Weights of a small GPT-style language model, trained from scratch on English Wikipedia.
Size: 14 layers, width 256, 4 heads of 64, MLP 512 ReLU.
Architecture: LayerNorm before each block, learned positions, biases, tied embeddings.
Training: 322M tokens, 2456 steps.
Each number is 128 + 24 x the weight over its row's rms, rounded and kept within 0 to 255. Layers, rows and columns count from 0. The size above them is the row's rms in percent of the matrix's.

# layer 5 attention query, 256x256, rms 0.0724, rows 0-52, columns 64-127
size [120 104 116 121 120 108 142 122 113 118 132 142 104  96 102 146 114 142  87 110 107 129  88 105 118  80 118 115 104 109 108 109 107  90 106 121 105 146  95  91 126 122 118 108 122 112  96 118  98  95 119 106 125]
[[168 119  93 129 170 119 157 152 113 160 135 130 121 130 116 148 127 159 147 106 120 125 119 118 112 135 108 125 158 104 149 108 132 135 118 110 130 134 122 125 114 126  92 130 111 137 123  95  90 145 181 134  87  99 167 160 113 106 145 112 104 134 108  70]
 [148 166 131 134 121 122 134 136 103 138 110  95  85 147 144 111  89 148 150 100  81 161 106 120 138 119 121 120  96 142 183 143 142 142 124 157 150 122 106 137 178 101 107 106 158 121 116 132 124 136 143 128 110 113 120 162  99 102 144 128 114 118 116 164]
 [128 102 141 153 131 152  85 190 139 114 108 142 143 104 146  98  87 144 115 130 125 136  95 144 186 145 112  88 130 116 132 108 112 118 107 148 160 145 176 142 129 153 132 127 118 148 151 131  86  97 167 115 124 110 119 133 122  82 114 124 109 140 142 105]
 [131 180 150 103  85 108 184  88  96 132 126 103 132 117 132 134 147 138 144 122 111 154 103 119 138 101  88 140 116 162 140 160 181 145 145 165  95 111 109 114 149 151 132 124 117 120 101 107 169 146 111 127 124 126 126  83 102 127 179  95 144 104 135 171]
 [123 105 106 144 123 125 109 168 101 132 125 130 121 145 105 119 108 125 120 153 125 140  75 144 148 136  75  78  97 137 152 146 110  88 125 179 115 132 152 147 143 153 117 119 103 148 132 110 136 121 150 118 108 128 133 142 131  78 142 100 108 116 143  96]
 [ 95 131  91 125 116 128 156 115 141 121 114 132 170 112 110  91 142 151  92 108 129  84 152 137 175 116 128 134 138 121 103  96 148 165 130 106 157 185 172 109 130 108 168 124 127 120 129 124 118  95 103 147 102 178 131  77 140 139  88 144 154 116 135 124]
 [132 134 157 144  95 114 161 135 121  89 103 120 136 119 115 158 196 123 137 176 143 110 173 152 120  85 133 122 155 155 144 151 133 115 152 134 107 116 116 106 123 113 138 156 170  90 158 116 180 161  96 128 157 156 116 110 143 155 144 157 136  99 115 153]
 [137 145 115 111  86  83 184  85  77 117 108 109 122 149 130 138 190 141 134 128 144 157 137 106 111 106  61 114 117 186 150 124 148 155 173 123  89 100 123  95 136 110 125 145 160 120 100  95 167 131 107 148 149 132 138 106 110 132 167 108 150  93 118 168]
 [150 129 145 123 150 102 161  70 158 126  83 143 124 129  97 142 178 151 124 163 125 107 106 134 117 142  58 125 137 139 118 154 107 136 156  95 112 136 133 116 133 146  41 136 163 119 102 133 156 123 137 124  99 124 155 104 105 145 109 111  79 131  88 132]
 [162 112  93 121 171 173  93 123 122  94 128 139  97 135 136 143 144 109 150 128 137 132 120 119 113 132 120 124 158 129 155 139 127  74 122 136 120 114  61 143 139 124 102 100 121 156 144 132 107 136 150 100 177 114 137 176 134 102 123 145 116 161 113  95]
 [184  98 104 131 156 147  94 146  88 156 120 107  62 122 130 139 115 130 126 116 131 163  81 125 142 152  98  96 148 130 171 136 128 107 124 107 120  97 117 160 144 145 115 161 123 145 143 131 141 113 162 130 145  93 140 157 127  77 161  98  73 152 107 106]
 [137 100 117 142 128 106 101 161 159 139 154 136 132 141 131 126 106 104  91 132 147 122 119 104 141 171 124  88 145 119 122 112  86 110  40 121 120 146 129 104 105 138 134 136 123 134 106 128 114 115 155 137 112  94 147 160 139  89 113 159  90 101 131 100]
 [159 108 151 165 145 129 128 154 129 122  79 138 117  99 144 111 117 147 121 123 147 142  65 108 131 131 114 101 115 115 165 153 100 125 147 139 142 122 148 120 118 100  95 125 154 131 135 136 126 130 153 116  94 122 137 153 123  82 165 106 124  91 136 124]
 [103 112 138 109 126 158 116 117 173 122 120 116 136 105 104 164 159 194 124 149 117  78 120 158 134 144  70 127 136 141 155 145 127 133 148 143 106 184 170 103 119 137  85 112 164 136 115 133 116 130 140 126  98 167 173 119 115 123 141 117  67 136  94 110]
 [139 129 115 138 126 123 140 182  92 149 159 144 112 124 152 124  80 106 145 104 126 193 119 109  94 137 154  82 104 123 153 135 117 122 116 152 134  90 165 151 101  89 119  87 109 124 134 134 111 149 132 154 121  86 140 160 124 114 160 101 180 122 143 149]
 [127 141 122 136 145 119 120 168 126 143 112 118 109 111 126  87  88 130 133  75 112 165 111 164 155 119 154  84 118  74 142 127 134 130 108 141 161 139 155 143 145 112 104 131 119 131 136 117 129 123 137 115  94  98 115 126 102 119 115 108 114 151 154  99]
 [139 102 100 138 147 101  93 140 131 130 172 140  56 124 149 141 124 101 127 124 141 121  83 128  95 182 113 126 145 118 135 120 100 118  94  78 123  75 104 137 103  97  73 125 113 189 159 126 127 114 152 129 124  98 149 158 135 125 139 112  59 130 138  96]
 [133 112  79 122 149 152 118 137  95 129 129 131 161 130 123  78 112 120 112 110 128 143 102 149 135 129  95 106 131  88 102 106 125 124 127 120 152 167 143 157 130 142 154 130 104 127 104 105 118 104 143 114  76 118 163 147 155  79  87 149 135 138 127 101]
 [149 131 114 120 120 108 131  83 103 159 141 112  80 165 109 119 103  83 140 126 120 187 111 104 105 132 116 137 100 132 130 147 129 136 103 109 116  90  55 126 170 160 135 114  99 133 135 144 167 108 154  84 152 124 108 165 139  70 149 101 126 139 126 148]
 [133  99 108  83 159 145  86 162 144 160 166 105 106 114 137 125  84  90 119 106 132 138 107 143 109 182 158  91 146  89 114 119  92 114 115 143 123 106 150 179  83 134 111  99  92 150 120 141  95 111 145 121 129 113 159 150 142 127 113 137 111 170 154  92]
 [184 170 154 131 134 150 167 117 140 127 132 108 103 124 137 143 148 120 150 128 164 119 111 107 101 133 152 138 144 116 107 116 162  90  74 128 117  56  84 101 167 150 160  96 137 110 143  73 118 144 142 107 144 102  55 123 102 116 168 139 111 133 120 154]
 [125  80 111 135 138 140  89 213 129 129 141 119  99 127 153 100  76  90 103 116 119 143  96 129 153 152 173 133 160  48 133 116 138 106 104 133 145 142 138 161 106 111 131 137 108 139 125 118  67 128 128 115 135 131 131 181 154 107 115 173  91 139 127  94]
 [147 164 127 116 103 124 197 109 100 159 104 100 135 130 128  96 163 137 186 141 113 129 167 137 121 103 135 113 144 143 132 134 144 109 133 141 139  83  94 110 177 116 131 121 122  99 137  85 151 149 102 110 123 129  93 120  84 122 157 129 137 119 150 167]
 [106 148 116 119 136 135 122 140 122 159 163 126 101 133 144  89  75 115 137 115 107 138 128 106 154 133 148 125 118 147 142 115  91 166  80 131 144 139 150 144 140 149 128 105 109 146 113 150 104 121 132 111 104 135 100 159 114 120 100 113 134 132 156 135]
 [145 114 137  74 144 131 155  89 180 100 137 125 106  82 144 172 154 120 131 118 162  73 101 120 111 165 144 141 141 172 121 201 114 131 123 127 103 124 127  95  77 119 126  76 161 129  87 142 110 120  90 130 128 122 134  63 135 171 136 118 156 108 127 168]
 [157 117 120 124  88  67 177 127 107 125 114 116 113 165 133 147 149 106 151 107 140 159 121 104 121 128  99 101 129 151 160 149 124 125 119 152  90 100  56 115 157 132 102 124 137 121 114 111 181 122 120 125 145  94 121 143 104 128 157  93 123  98 129 142]
 [142 134  74 132 170 117  97 118 120 153 165 132 119 119 106 131 136 102 104 112 122 138 144 141  74 155 127 111 134 100 109  47  80 100 137  48 155  86 126 147 111 122 125 149  84 171 162  91 120 131 159 130 130 127 160 144 141 157 108 109 121 139 116  95]
 [ 77 111 104 118 138 148 100 142 124 153 148 100 120  76 123  79 130 128 118 123 126 110 138 159 129 158 188 105 140 115 121 110  99 127 131 119 153  85 181 145 124 104 126  94 151 138 167 146  82 113 108 141 139 163 120  96 152 130 101 169 130 141 141 139]
 [119 126  97 100 104 100 141 140 111 122 172  88 132 168 119 126 154 100 129 119 121 132 138 133  83 156 144 105 127 122 113 115 132 125 126 126 119 129  70 127 110  70 132 129 115 139  99 101 131 145 128 153 108 125 152 147 160 142 155 139 115 113 120 128]
 [114 141 122 118 141 147 102 136 101 169 143 123 138  84 136  89 135 113 159 101 119 143 109 150 175 151 173 121 137  88 144 126 147 135 115 119 146  91 143 165 144 144 139  88  97 167 157 159 144 122 125  91 120 146 104 126 136 113 127 149 125 128 166 124]
 [ 94 114 106 114 151 132  70 165 179 130 136 141 122 114 116 143  89 137 102 107 107 106 118 141 162 165 127 108 137 129 133 122 100 132 124 137 112 177 163 133  99 145 116 116 135 152  96 139  87 109 166 128 103 148 163 139 145 132 110 134  62 151 129 102]
 [121 185 154 121  89 120 122 104 139 139 137  90 106 174 151 140  68 141 129 105  86 150 136 131 136 135 115 124 113 145 116 127 157 149  97 112 140  88  96 109 178 162 161 116 130 120 133 108 145 101 121 136 117 101  71 113  98 137  98 123 113 127 128 161]
 [110 113 132 121 149 121 114 146 133  79 104 127 123 118 121 140 118 145  65 123 114 150  60 157 135 143 158  94 121 143 131 127 142 137 162 143 142 143 160 149 105 109 161 129 138 127  93 121 105 148 122 167  89 117 128 121 174 144 137  96 144 118  96 146]
 [ 82 124 156 140 139 166 102 145 157 118 138 138 153  89 103 117 119 143 103 134 114 117 114 144 173 114 149 116 122 118 113 111 104 155 138 130 150 160 197 167 117 170 129 127 130 138 141 147 116 122 140 113  90 149 131 139 130 140 105 136 131 145 150 126]
 [166 135 143 134 147 158 130 164 159 133 133 146 141 126 137 132 108 144 113 118 135 123 106 129 149 118 136 115 167  88 114 110 161 126 103 153 110 173 135 112 103 158 152 127 136 106 122 111  99 156 162 118  93 108 130 170 145 108 173 141 149 150 128 105]
 [187  86 121 125 127 157 172 162 126 143 110 131 114 113 148 117 133 135 125 124 197  99  57 126  80 139 121 105 119  96  91 163 130 109 133 168 110 132 123 110 101 117 111 103 163 109 106 127 105 132 140 121 104 101 151 114 133  87 172 148 139 106 120 119]
 [127 132  89 103 117 110 129 128 162 127 117 155 129 119 126 121 129  96 123 112 152  77 161 116 106 138 148 122 127 151 115 117  91 159 143 121 129 163 156  75  85  72 138 135 143 125 134 137 112 111 131 132 142 139 161  78 124 123 103 116 187  85 142 149]
 [130  69  98 128 149 161 139 153 106 120 131 148 143 139 153 108 112 102 104 163 164 132 115 133 130 115 103 118 129  88 141 103 103 118 116 191 140 166 137 117 127 123 127 125 136 133 130 116  83 140 146 106 138  80 145 175 132  74 142 153 137 106 132 108]
 [169 137 152 116 121 109 160 105 124 123 124 127 115 149 109 118 141  77 155 144 147 130 150 118  93 113 124 116 128 134 127 185 125 101 119 137 100 117  60 110 138 173 140 124 123  86 121 127 145 117 131  96 162 117 113  98 139 118 130 163 176 126 155 143]
 [117 129 128 147 129 153 132 137 114 147 101 164 171 142 121 101 131 177 106 142 125 144 120 124 189  97 101 134 134 125 124  93 119 153 140 115 164 200 194 138 123 138 176 170 129 137 154 124 129 108 126 140  97 137 154 131 122 131 122 117 156 146 127 115]
 [172 129 155 140 124 129 139 142 129  93 113 120 120  91 124 147 142 137  98 135 149 109 141 133 123  98 130 144 141 125 152 112 132 107 160 131 137 135 146 118 129  91 142 137 171  94 136 118 106 164  86 150 171 147 129  79 137 156 149 154 160 119 128 136]
 [171 140 147 115 142 146 152 162 136 145 136 113 126 100 151 114 127 113 101 113 116 133  69 120 137 167 137  83 162 118 135 105 125 125  95 134 132  80 107 108 126 136 106 107 134 149 119 109 110 141 169 120  99  88 147 167 120  83 172 113 101 110 133 139]
 [126 138 127 124 144 142 141 130  91 159 133 124 177 112 108  88 112 160 120 137 120 139  92 155 132 134 101 107 113 110 109 120 125 145 145 142 133 164 172 139 112 159 144  74 115 117 114 137 113 118 162 125  82 147 168 138 130  82 145 133 144 136 138 117]
 [120 122 126 132 163 162 112 156 125 132 112 169 164 123 109  91 146 110 120 159 138 127 136 143 156 124 132 117  94 140 139 125  96 105 138 170 133 147 148 147 140 195 170 112  98 107 129 156 149 119 130  82 146 144  98  99 161 116 119 159 145 132 121 110]
 [139  79 117 137 141 137 144 161 152 139  63 193 120  89 120 153 193 146 163 146 175 111 125 139 129 136 105 135 155 139 134 119 143 125 151 125 115 163 140 121 105 112  86 165 175 130 138 119 152 135 125 120 139 115 139 139  96 157 181  52 132 112 146  93]
 [158 150 138 125 136 147 139 140 179 151 140 123 103 137 108 115 166 117 126 153 125  89  95 140 105 138 123  84 114 189  91 132  64 117 163 129  86  83 114  95 150 179  94  82 129 136  97 139  93 130 127 116 142 105 121 118 127 124 155 143  83 125 116 119]
 [118 200 174 105 108 143 126 122 143 115 151  97 137 145 137 164 116 122 129 102 104 116 125 122 162 144 157 162 159 144 131 146 149 126  75 103 109 144  98 121  94 136 167 129 108 155 107 139 172 101 114 122 164 154 121 108 119 193 127 159  86 109 151 135]
 [153 153 121 121 105 124 154 119 117 145 109 134 105  82 141 114 118 131 154  83 139 146  96 134  89 162 155  86 109 152 160 171 105 114 140 155 105  68 135  92 135 107  87  85 168 119 140 122 119 137 124 145 126  95 130 107 121 116 173 109 170 137 162 151]
 [100 127 146 107 112 132  81  84 149  86 134  87 127  96 165 154 136 141 137  86 101 122 124 140 184 139  97 141 153 109 174 161 170 124 106 144  98 158 128 142 142 133 114 139 144 142 102 164 155 127  98 115 127 159 134 113  99 122 111 168  68 120 132 118]
 [ 96 136 124 147 134 144 146 108 144  94 111 171 116 126 131 138 116 151 101 121 124 123 129 127 146  77 133 134  98 159 112 111 130 193 154 100 127 197 173 116  71 115 159 136 159 139 133 132 172 129 101 143 133 128 144 160 131 161 152 119 167 143 145 164]
 [113 125 124 112  89 139 111  95 157  89 135 103 173 128 126 158 131 128 116 136 123  73 157 120 140 154 134 153 124 124 149 137 121 101 125 161 105 181 109 114 148 136 107 135 145 117 107 120 131 147 132 114 108 175 133 103 125 162  88 138  83 106 110 125]
 [158 126 128 155 123 108 166  99 160 146 101 138 137 168  73 110 158 130 114 139 134  95 157 125 124 114  94  98 119 139 119 124 101 134 131  99 135 147 130 104 167 146  99 147 129 116 148 133 136  80 154 110  86 129 141 126 129 123 104  90 130 128 119 108]
 [124  89 117 122 134 157  97 168 143 126 107 150 149 130 142  90  40 121 113 114 140 122 132 113 156 117 151 120 112 105 106  88 119 132 109 190 135 164 145 122 151 148 172 127 120 106 114 135  49 109 157 110 139 111 129 120 133  86  84 145 173 143 157 118]]
# layer 5 attention key, 256x256, rms 0.0571, rows 0-51, columns 64-127
size [ 80  83 154 104 105  91  93 103  95  93  92  93 126  73  76 109  77 123  74  89  88  86  76  93  86  68  90 151 114 105  96 122 103  72 109  82  75  96  75  80  88  82 116 110 108  98  78  92  75  78  80 116]
[[134 124 142 130 121 121 102 124  84 168 123 173 134 126 126 119 100 140 117 164 146 157 149 134 119 120 133 114 179 149 123  91 127 108 137 113 134 125 150 147 123 157 150 151 159 121 136 118 125 138 113  89 122 149 136 148 117  89 145 144  86 147 151 136]
 [123 133 134 137 120 105 138 140 111 149  92 141 136 140 122 135 137 124 164 182 173 188 169 134 130 141 112 128 173  98 150  93 116 114 125 147 138 121 137 128 141 146 164 103 124 137 160 114 139 137 154 131 152 111 117 152 151  84 188 126 126 136 166 108]
 [133 138 140 128 158 117 104 154  91 130 120 159 135 112 150 139 103 118 138 151 139 134 158 138 137 134 138  86 129 121 164 107 118 100 131 148 119 114 156 144 143 129 144 140 152 109  94 130  85 138  86 144 143 149 143 133 129 120 132 153 143 127 168 143]
 [140 119 115 139  63 109 126 158 125  93 100 166 133 137 142 127 145  99 126 108 126 143 130 106 144 105  96 131  97  97 123 127 150 131 117 124 111 131  88 100 135 145 122 110  51 135 153 122 106 113 142 153 140 115  90 140 183 111 145 142 140 109 123  85]
 [129 111 141 128 143 124 130 138  98 148 112 146 127 128 136 105  99  98 126 201 150 123 141 123 122 135 137  87 151 125 139 101 117 113 131 130 119 155 149 149 145 136 143 115 120 124 125 126 120 146 122 138 131 132 118 151 118 139 135 152 131 128 170 152]
 [148 148  92 118  86 133 132 147 117  88 136 148 151 125 140 168 143 107 156 102 109 130 128 108 149  98 123 115  79 117 145  99 138 118 130 127  99 145  84 108 140 134  94 138 102 118 125 148  96  88 116 157 131 120 137 101 183 133 146 118 132  92  83 119]
 [132 114 117 114 122 115  99 116 154 122 135  85 116 134 128 142 149 143 108  77  76 130  93 130 132 137 123 132  97 121  79 158 131 166 127 132 144 110 106 123 137 109 127 105  95 131 135 150 143 113 122 140 120 106 126 130 134 155 119  92 150 137 103 157]
 [133 109 106 142  90  98 101 111 144  78 118 128 102 117 134 123 145  86 115 116 111 124 122 119 144 129 127 140  74 107 102 159 148 133 121 116 109 114  94 131 120 151 114 129  40 112 174 125 113 115 129 126 132 114 125 158 157 142 137 107 142 118 112  69]
 [126 128  91 133 115 105 136 134 166  88 123 118  92 112 138 148 161 120 122 109 132 140 106  98 119 112 131 129  95 122 112 123 125 143 124 119 109 172  43 108 137 118  95 173  95 149 122 158 128  57 137 147 124 144  77 121 135 156 125 132 104 118 113  98]
 [ 95 130 156 124 127 127 142 135 107 185 141 111 154 128 143 110  58 150 112 156 136 133 174 111 124 139 149 125 143 140 112 148 117 105 131 140 156 126 164 144 140 121 155 153 172 125 145  83 133 155 114 113 123 130 148 126  70 124 109 148 146 150 163 166]
 [132 115 163 117 177 133 100 136 108 145 140 138 114 140 150 115  85 119 133 166 176 136 141 136 112 119 123  92 145 167 116 109 140 117 135 134 171 126 176 155 107 137 145 131 152 122  85  88 131 172 137 119 104 144 141 188 135  99 126 167 123 147 170 132]
 [127 141 148 131 149 139 131 119  91 156 117 144 142 131 128 120  87 129 114 180 158 124 123 148 105 108 141 103 159 151 131  63 121 129 149 131 135 116 136 135 140 149 140 143 132 161 128 148 104 139 123 112 108 147 127 141 128  99 130 151  96 151 154 106]
 [133  85 126 126 136 117 122 154 134 149 122 148 102 117 140 139 129 127 124 171 173 160 125  75 149 148 128 127 135 132 126  81 119 124 118 141 118 133 124 111 137 166 131 142 108 134 157 147 107 113 179 162 101 144  85 158 187  99 129 181 129 119 123 119]
 [114 135  82 119 137 107 112 124 162  92 102 144 120 129 147 112 185 101 103  93 111 111  83 123 131 141 106 136 107 110 112 128 138 136 123 138 109 133  91 121 135 103 122 162  97 120 115 133 118  74 126 137 148 127 110  68 144 180 101 127 150 112 116 141]
 [142 114 181 133 136 121 116 141  94 183 113 131 147 129 101 140 122 128 169 177 143 143 140 135 138 130 148 141 159 132 141 132 106 123 124 132 159  96 174 156 133 150 136  85 130 110 121 117 121 174 145 122 124 144 121 166 131  81 156 117 134 148 150 118]
 [134 136 165 119 165 139 127 139  85 169  91 115  99 135 127 149 111 117 158 173 136 131 173 143 146 141 159  96 164 146 165 101 111  92 129 136 119 121 176 152 122 125 128 116 130  97 118 130 117 151 134 160 153 172 130 180 141  74 154 131 138 122 158 129]
 [114 100 147 132 126 116 135 153 101 160 136 144 110 131 127  92  84 147 124 193 167 119 126 133 138 140 163 127 176 167 122 125 116 115 133 171 147 165 174 155 130 141 139 127 156 106 118 111 162 143 129 135  99 136 134 154  81  83 141 161 105 126 142 145]
 [146 153 140 135 125 144 150 161  71 143 139 146 156 126 156 159 103 150 128 168 123 128 152 107 144 111 132 108 135 123 134  92 119 100 126 127 132 131 133 133 142 137 112 145 139 127 128 145 104 136 128 127  93 106 113 141 163 124 145 146 125 113 154 119]
 [121 124 180 159 147 146 127 132 132 165 145 141 150 134 125 107 114 115 121 183 169 111 137 138 119 126 140 116 174 141 137 103 121  75 132 130 139 153 155 144 119 129 167 143 147 138 129 133 138 126 140 105 110 123 133 158 109 104 152 149  88 151 154 127]
 [128 149 170 141 145 149 135 149  79 146 138 135 127 131 142 136  93 129 173 187 155 122 161 148 137 123 146 138 141 161 142 134 127 117 128 146 146 155 165 143 141 131 141 114 150 126  85  96 136 158 153 112 121 151 129 145 140 100 118 140 125 137 148 115]
 [128 122 158 115 123 139 142 113  93 169 135 134 146 138 125  83 114 137 114 154 152 114 164 128 144 154 166 130 150 148 122 170 139  83 148  99 152 124 170 128 120 132 165 129 154 123 160  96 145 167  84 119 125 135 159 141  97 107 159 151  98 137 164 130]
 [134 138 174 134 139 137 126 175 106 150 143 128 158 128 142 120  80 145 139 190 153 113 146 138 147 143 133 109 154 145 132 109 119  97 136 132 157 140 194 142 142 139 152 118 186 127 122 118 145 166 106 123  99 126 130 135 133  85 139 156 108 134 154 131]
 [132 149 136 167  89 111 123 113  99 149  91 148 150 120  90 109 122 136 122 143 151 176 181 110 118 142 136 133 180 100 149 136 125 108 108 108 116 102 180 122 124 143 165  99 140 132 141  89 140 142 125 139 155 108 138 165 130 101 181 106 105 140 180 122]
 [115 142 180 135 185 135 132 107 122 165 118  98 135 121 113 134 129 127 132 143 129 128 131 187 112 130 159 131 155 117 160 122 116 133 149 139 123 122 176 156 110 128 161 117 178 122 113 112 126 137 140  89 152 113 164 152 107 127 149 102 110 177 157 145]
 [120 111 101 118 124 143 120 131 176  94 118 104  94 125 132 125 158 108 119  69 101 135 103 100 136 131 118 170  95 126 117 156 149 167 113 137 143 139 101 137 129 109  91 129 102 135 142 106 129 110 147 136 138 129 143 104 147 141  91 122 150 104  84 125]
 [106 131 127 167 109 114 100 141 111 140 109 110 140 134 111 121  74 120 131 191 153 145 137 146 121 135 148 127 155 122 144 113 119 122 143 121 146 123 164 125 130 136 144 115  93 143 177 114 137 145 137 110 137 137 121 174 127  76 161 123  80 149 176 125]
 [161 135 131 109 122 123 150 109  96 176 154 132 139 124 139 129  92 132 141 175 167 107 157 130 110 114 152 120 149 171 111 137 130 110 124 122 136 126 155 166 107 152 134 127 172 110 139 109 156 166 112 144 133 128 147 151  68  94 155 165 116 148 143 117]
 [147 122 148 122 146 151 127 149  51 115 101 142 160 147 147 160 107 134 200 132 133 132 124 119 181 142 138 144 102 127 127 162 120 110 101 152 150 156 151 163 135 127 149 107 140 121  97 120 141 120 135 139 170 108 155 102 112 110 139 109 166 130 135 129]
 [140 131 131 131  54 134 137 190  69 132 124 184 140 124 163 131 113 131 140 161 149 150 145  83 151 119 108 114 134 117 113  85 158 124 114 129 137 128 111 115 164 164 114 105 114 132 126 126 131 136 127 133 104 116 108 122 159  84 158 128 138 112 123 109]
 [128 137 158 117 186 153 138 107 122 150 136  84 129 122 112 124 137 154 123 124 100 109 113 154 125 163 173 144 151 138 138 146 106 123 126 121 140 118 198 150 125  89 134 127 191 122  97 123 132 154 122 104 137 118 166 134  85 129 122 111 130 156 148 173]
 [125 136 121  99 173 134 135 130 150 108 135 125 133 137 149 123 142 116 125 139  96  82  87 156 124 152 118  93 125 137 127  89 142 137 146 144 123 143 125 142 147 111  90 183 174 112 110 134  89 109 107 125 126 157 136  82 119 173  77 140 128 114 105 138]
 [130 148  93 170  65 102 130 147 116 109 102 170 147 139 134 131 130 108 128 146 137 151 166 127 131  99 111 114 139  94 142 100 155 116 115 116 102 158  91 102 141 129 133 104  80 146 151 128 130 117 120 148 156 120 112 116 169  95 163 142 120 100 129  87]
 [151 120 124 128 100 130 113 169 124  96 117 135 118 135 178 150 124 116 148 129 126 165 131 106 172  99 105 129 107 104 133 101 164 119 111 156 114 133 111 111 140 143  93 110  83 120 163 149 103 123 154 141 123 141  98 135 181 109 135 137 134  90 112 109]
 [142 143 102 108 175 122 137 131 145 100 149 109 118 126 141 156 150 115 115  87  66 100  84 129 129 135 132 134 113 129 127 134 115 127 115 148  90 145 105 111 119  83 105 151 137 108 114 145 106  94 129 119 138 127 110 107 143 191  84 115 156 125 109 157]
 [140 159 188 113 166 176 130 130 129 176 143 117 127 127 121 104 109 166 105 149 109 116 115 163 134 131 146 138 158 143 150 137 114 127 151  83 131  94 172 120 102 119 145 122 181 136  97 121 124 154 123  84 107 132 152 143 135 147 123 128 106 153 156 148]
 [135 121 173 128 163 169 101 159 106 132 144 147 112 130 146 102  89 145 135 156 158 136 133 110 143 130 136 134 148 143 146 126 119 125 144 107 159 113 144 116 140 138 133 138 158 155 110 121 122 125 140 130  84 147 114 172 165  80 118 172 103 136 175 120]
 [136  99 119 109 129 138 135 104 157  83 146  97 109 105 113 127 146 129 122  80 123 117  89 116 143 123 115 144  91 143 106 141 147 162 123 129  93 109  64 135 129 124 105 135 121 101 129 148 135 111 122 144 134 147 126 109 154 127  93 112 148 133  66 108]
 [124 130 157 113 162 143 112 129 110 160 133 119 128 109 128 110  95 143 104 145 145 109 148 142 119 141 152 123 149 148 130 113 121 115 153 124 123  90 165 192 135 144 164 129 147 130 140 129 147 147 119 135 127 129 127 150 110 127 134 140 128 163 171 133]
 [129 136 192 134 153 170 115 127  91 194 105 129 143 138  97 117  91 122 130 177 157 135 131 136 124 112 157 141 163 127 137 167 108 129 137 102 146 107 179 147 119 143 165  98 129 176 121 116 145 165 132  82 107 112 127 175 117  89 151 124 113 167 160 147]
 [139 123 102 107 145 117  99 105 164  86 150 101 124 108 126 196 156 130  80  82  79 114 127 153 128 137 133 123 105 100 153 116 128 118 140 121 102  94 114 138  80  91  92 169 149  81 109 156  94 106 136 120 151 143 140 121 143 196  92 122 133 116 128 133]
 [153  89 104  97 104 120  98 110 158 110 140 124  91 120 130 122 138 123 127  58 116 116 126 111 145 148  91 138  96 139 118 176 144 131 118 131 147 114 113 160 135 141 105 116 106 119 158 111 128 142 116 158 145 115 139 130 154 143 114 123 167 106  74 127]
 [130 111 160 138 124 128 142 169  83 131 117 165 131 125 129 115  75 149 123 181 175 158 137 122 127 134 150 124 161 132 132 110 132 110 115 111 137 114 156 127 139 151 151 140 150 131 128 124 116 136 149 143 118 141 104 173 138  86 161 174 105 133 180 107]
 [154 149 165 126 159 178 133 153  83 148 132 180 149 132 160 129 130 124 143 158 161 133 143 117 148 110 126 101 132 114 132 105 138 124 135 111 128 103 126 118 136 139 142 127 155 122  93 156 100 141 136 100 128 115  98 147 167 126 130 149 123 132 157 123]
 [128 143 162 123 186 154 127  97 129 157 145  92 115 109 101 105 109 141 123 126 118 115 130 141 113 133 166 132 137 128 135 122 110 122 158 111 126 115 178 155 120 111 147 136 178 134  98 139 119 157 111 111 123 125 159 143  92 155 122 126 106 163 152 169]
 [115 126 111 114 166 125  97 106 167 114 143  77  76 102 112 120 130 136  95  83 113 121  82 144 112 144 162 132 105 138 149 178 112 149 143 131 141 116 158 125 111 114 108 157 143 106 104 123 112 101 125 119 124 160 157 121 109 168 102  92 128 148 121 149]
 [111 131 161 134 159 178 139 118 103 128 150 153 113 145 141  76  76 123 123 147 166 146 116 132 123 130 143 156 150 145 105 147 134 129 137 110 143 135 158 139 133 137 165 131 174 143  94 108 133 152 108 107 102 138 124 165 100 131 108 123  80 171 147 111]
 [ 97 119 104 117 141 143 128 119 167  91 131 106 131 143 121 135 126 131 126  85  76 105 122 153 127 114 115 113  96 140 130 121 126 146 135 140 117 134 109 125 116  90 105 122 116 121 120 111 130 108 114 121 152 136 136  96 134 128  89 135 137 119 103 128]
 [155  94 182 114 140 146 115 125 113 152  95 131  98 119 104 127 103 138 162 138 179 175 128 125 156 142 139 147 153 149 142 151 118 144 107 129 165 107 178 165 129 164 137  77 131 129 131  91 121 145 154 122 144 128 138 182 116  84 136 117 142 150 168 131]
 [118 124 106 122 140 122 140 120 167 114  95  96 123 134 122 118 158 109 133  97  76 115 100 147 120 134 127 124 102 124 125 125 134 142 123 130 117 134 106 118 123  86 102 116  98 147 120 119 124 112 133 145 142 121 121  99 147 156  99 117 152 108  96 142]
 [119 149 101 119 146 125 105 118 181 113 169  80  93 131 115 146 163 118 126  90  79 106 116 138 132 147 136 156 116 128 152 140 140 123 126 138 109 113 118 127 115 107 109 124 100 105 110 144 106 101 141 121 148 141 131 133 133 156  92  95 136 118  93 147]
 [116 129  93 130 114 109 137 103 154 103 122 124 116 125 138 128 149 124 113 112 113  89  85 124 109 139  88 121 133 124 106 127 133 152 111 125 104 131  78 110 160 115 109 147 112 138 140 119 134  60 104 132 138 120 113  57 129 159 113 126 135 122 118 117]
 [107 177  97 142 124 133 151 133 131 137 143 165 158 126 125 130 108 129 114 185 176 138 136 122 123 112 148 145 155 120 128  81  94 115 135  98 102 136 105  90  91 119 152 151 121 147 119 137 106 111 150 120 122 134 100 122 128 134 147 160  51 145 142 126]]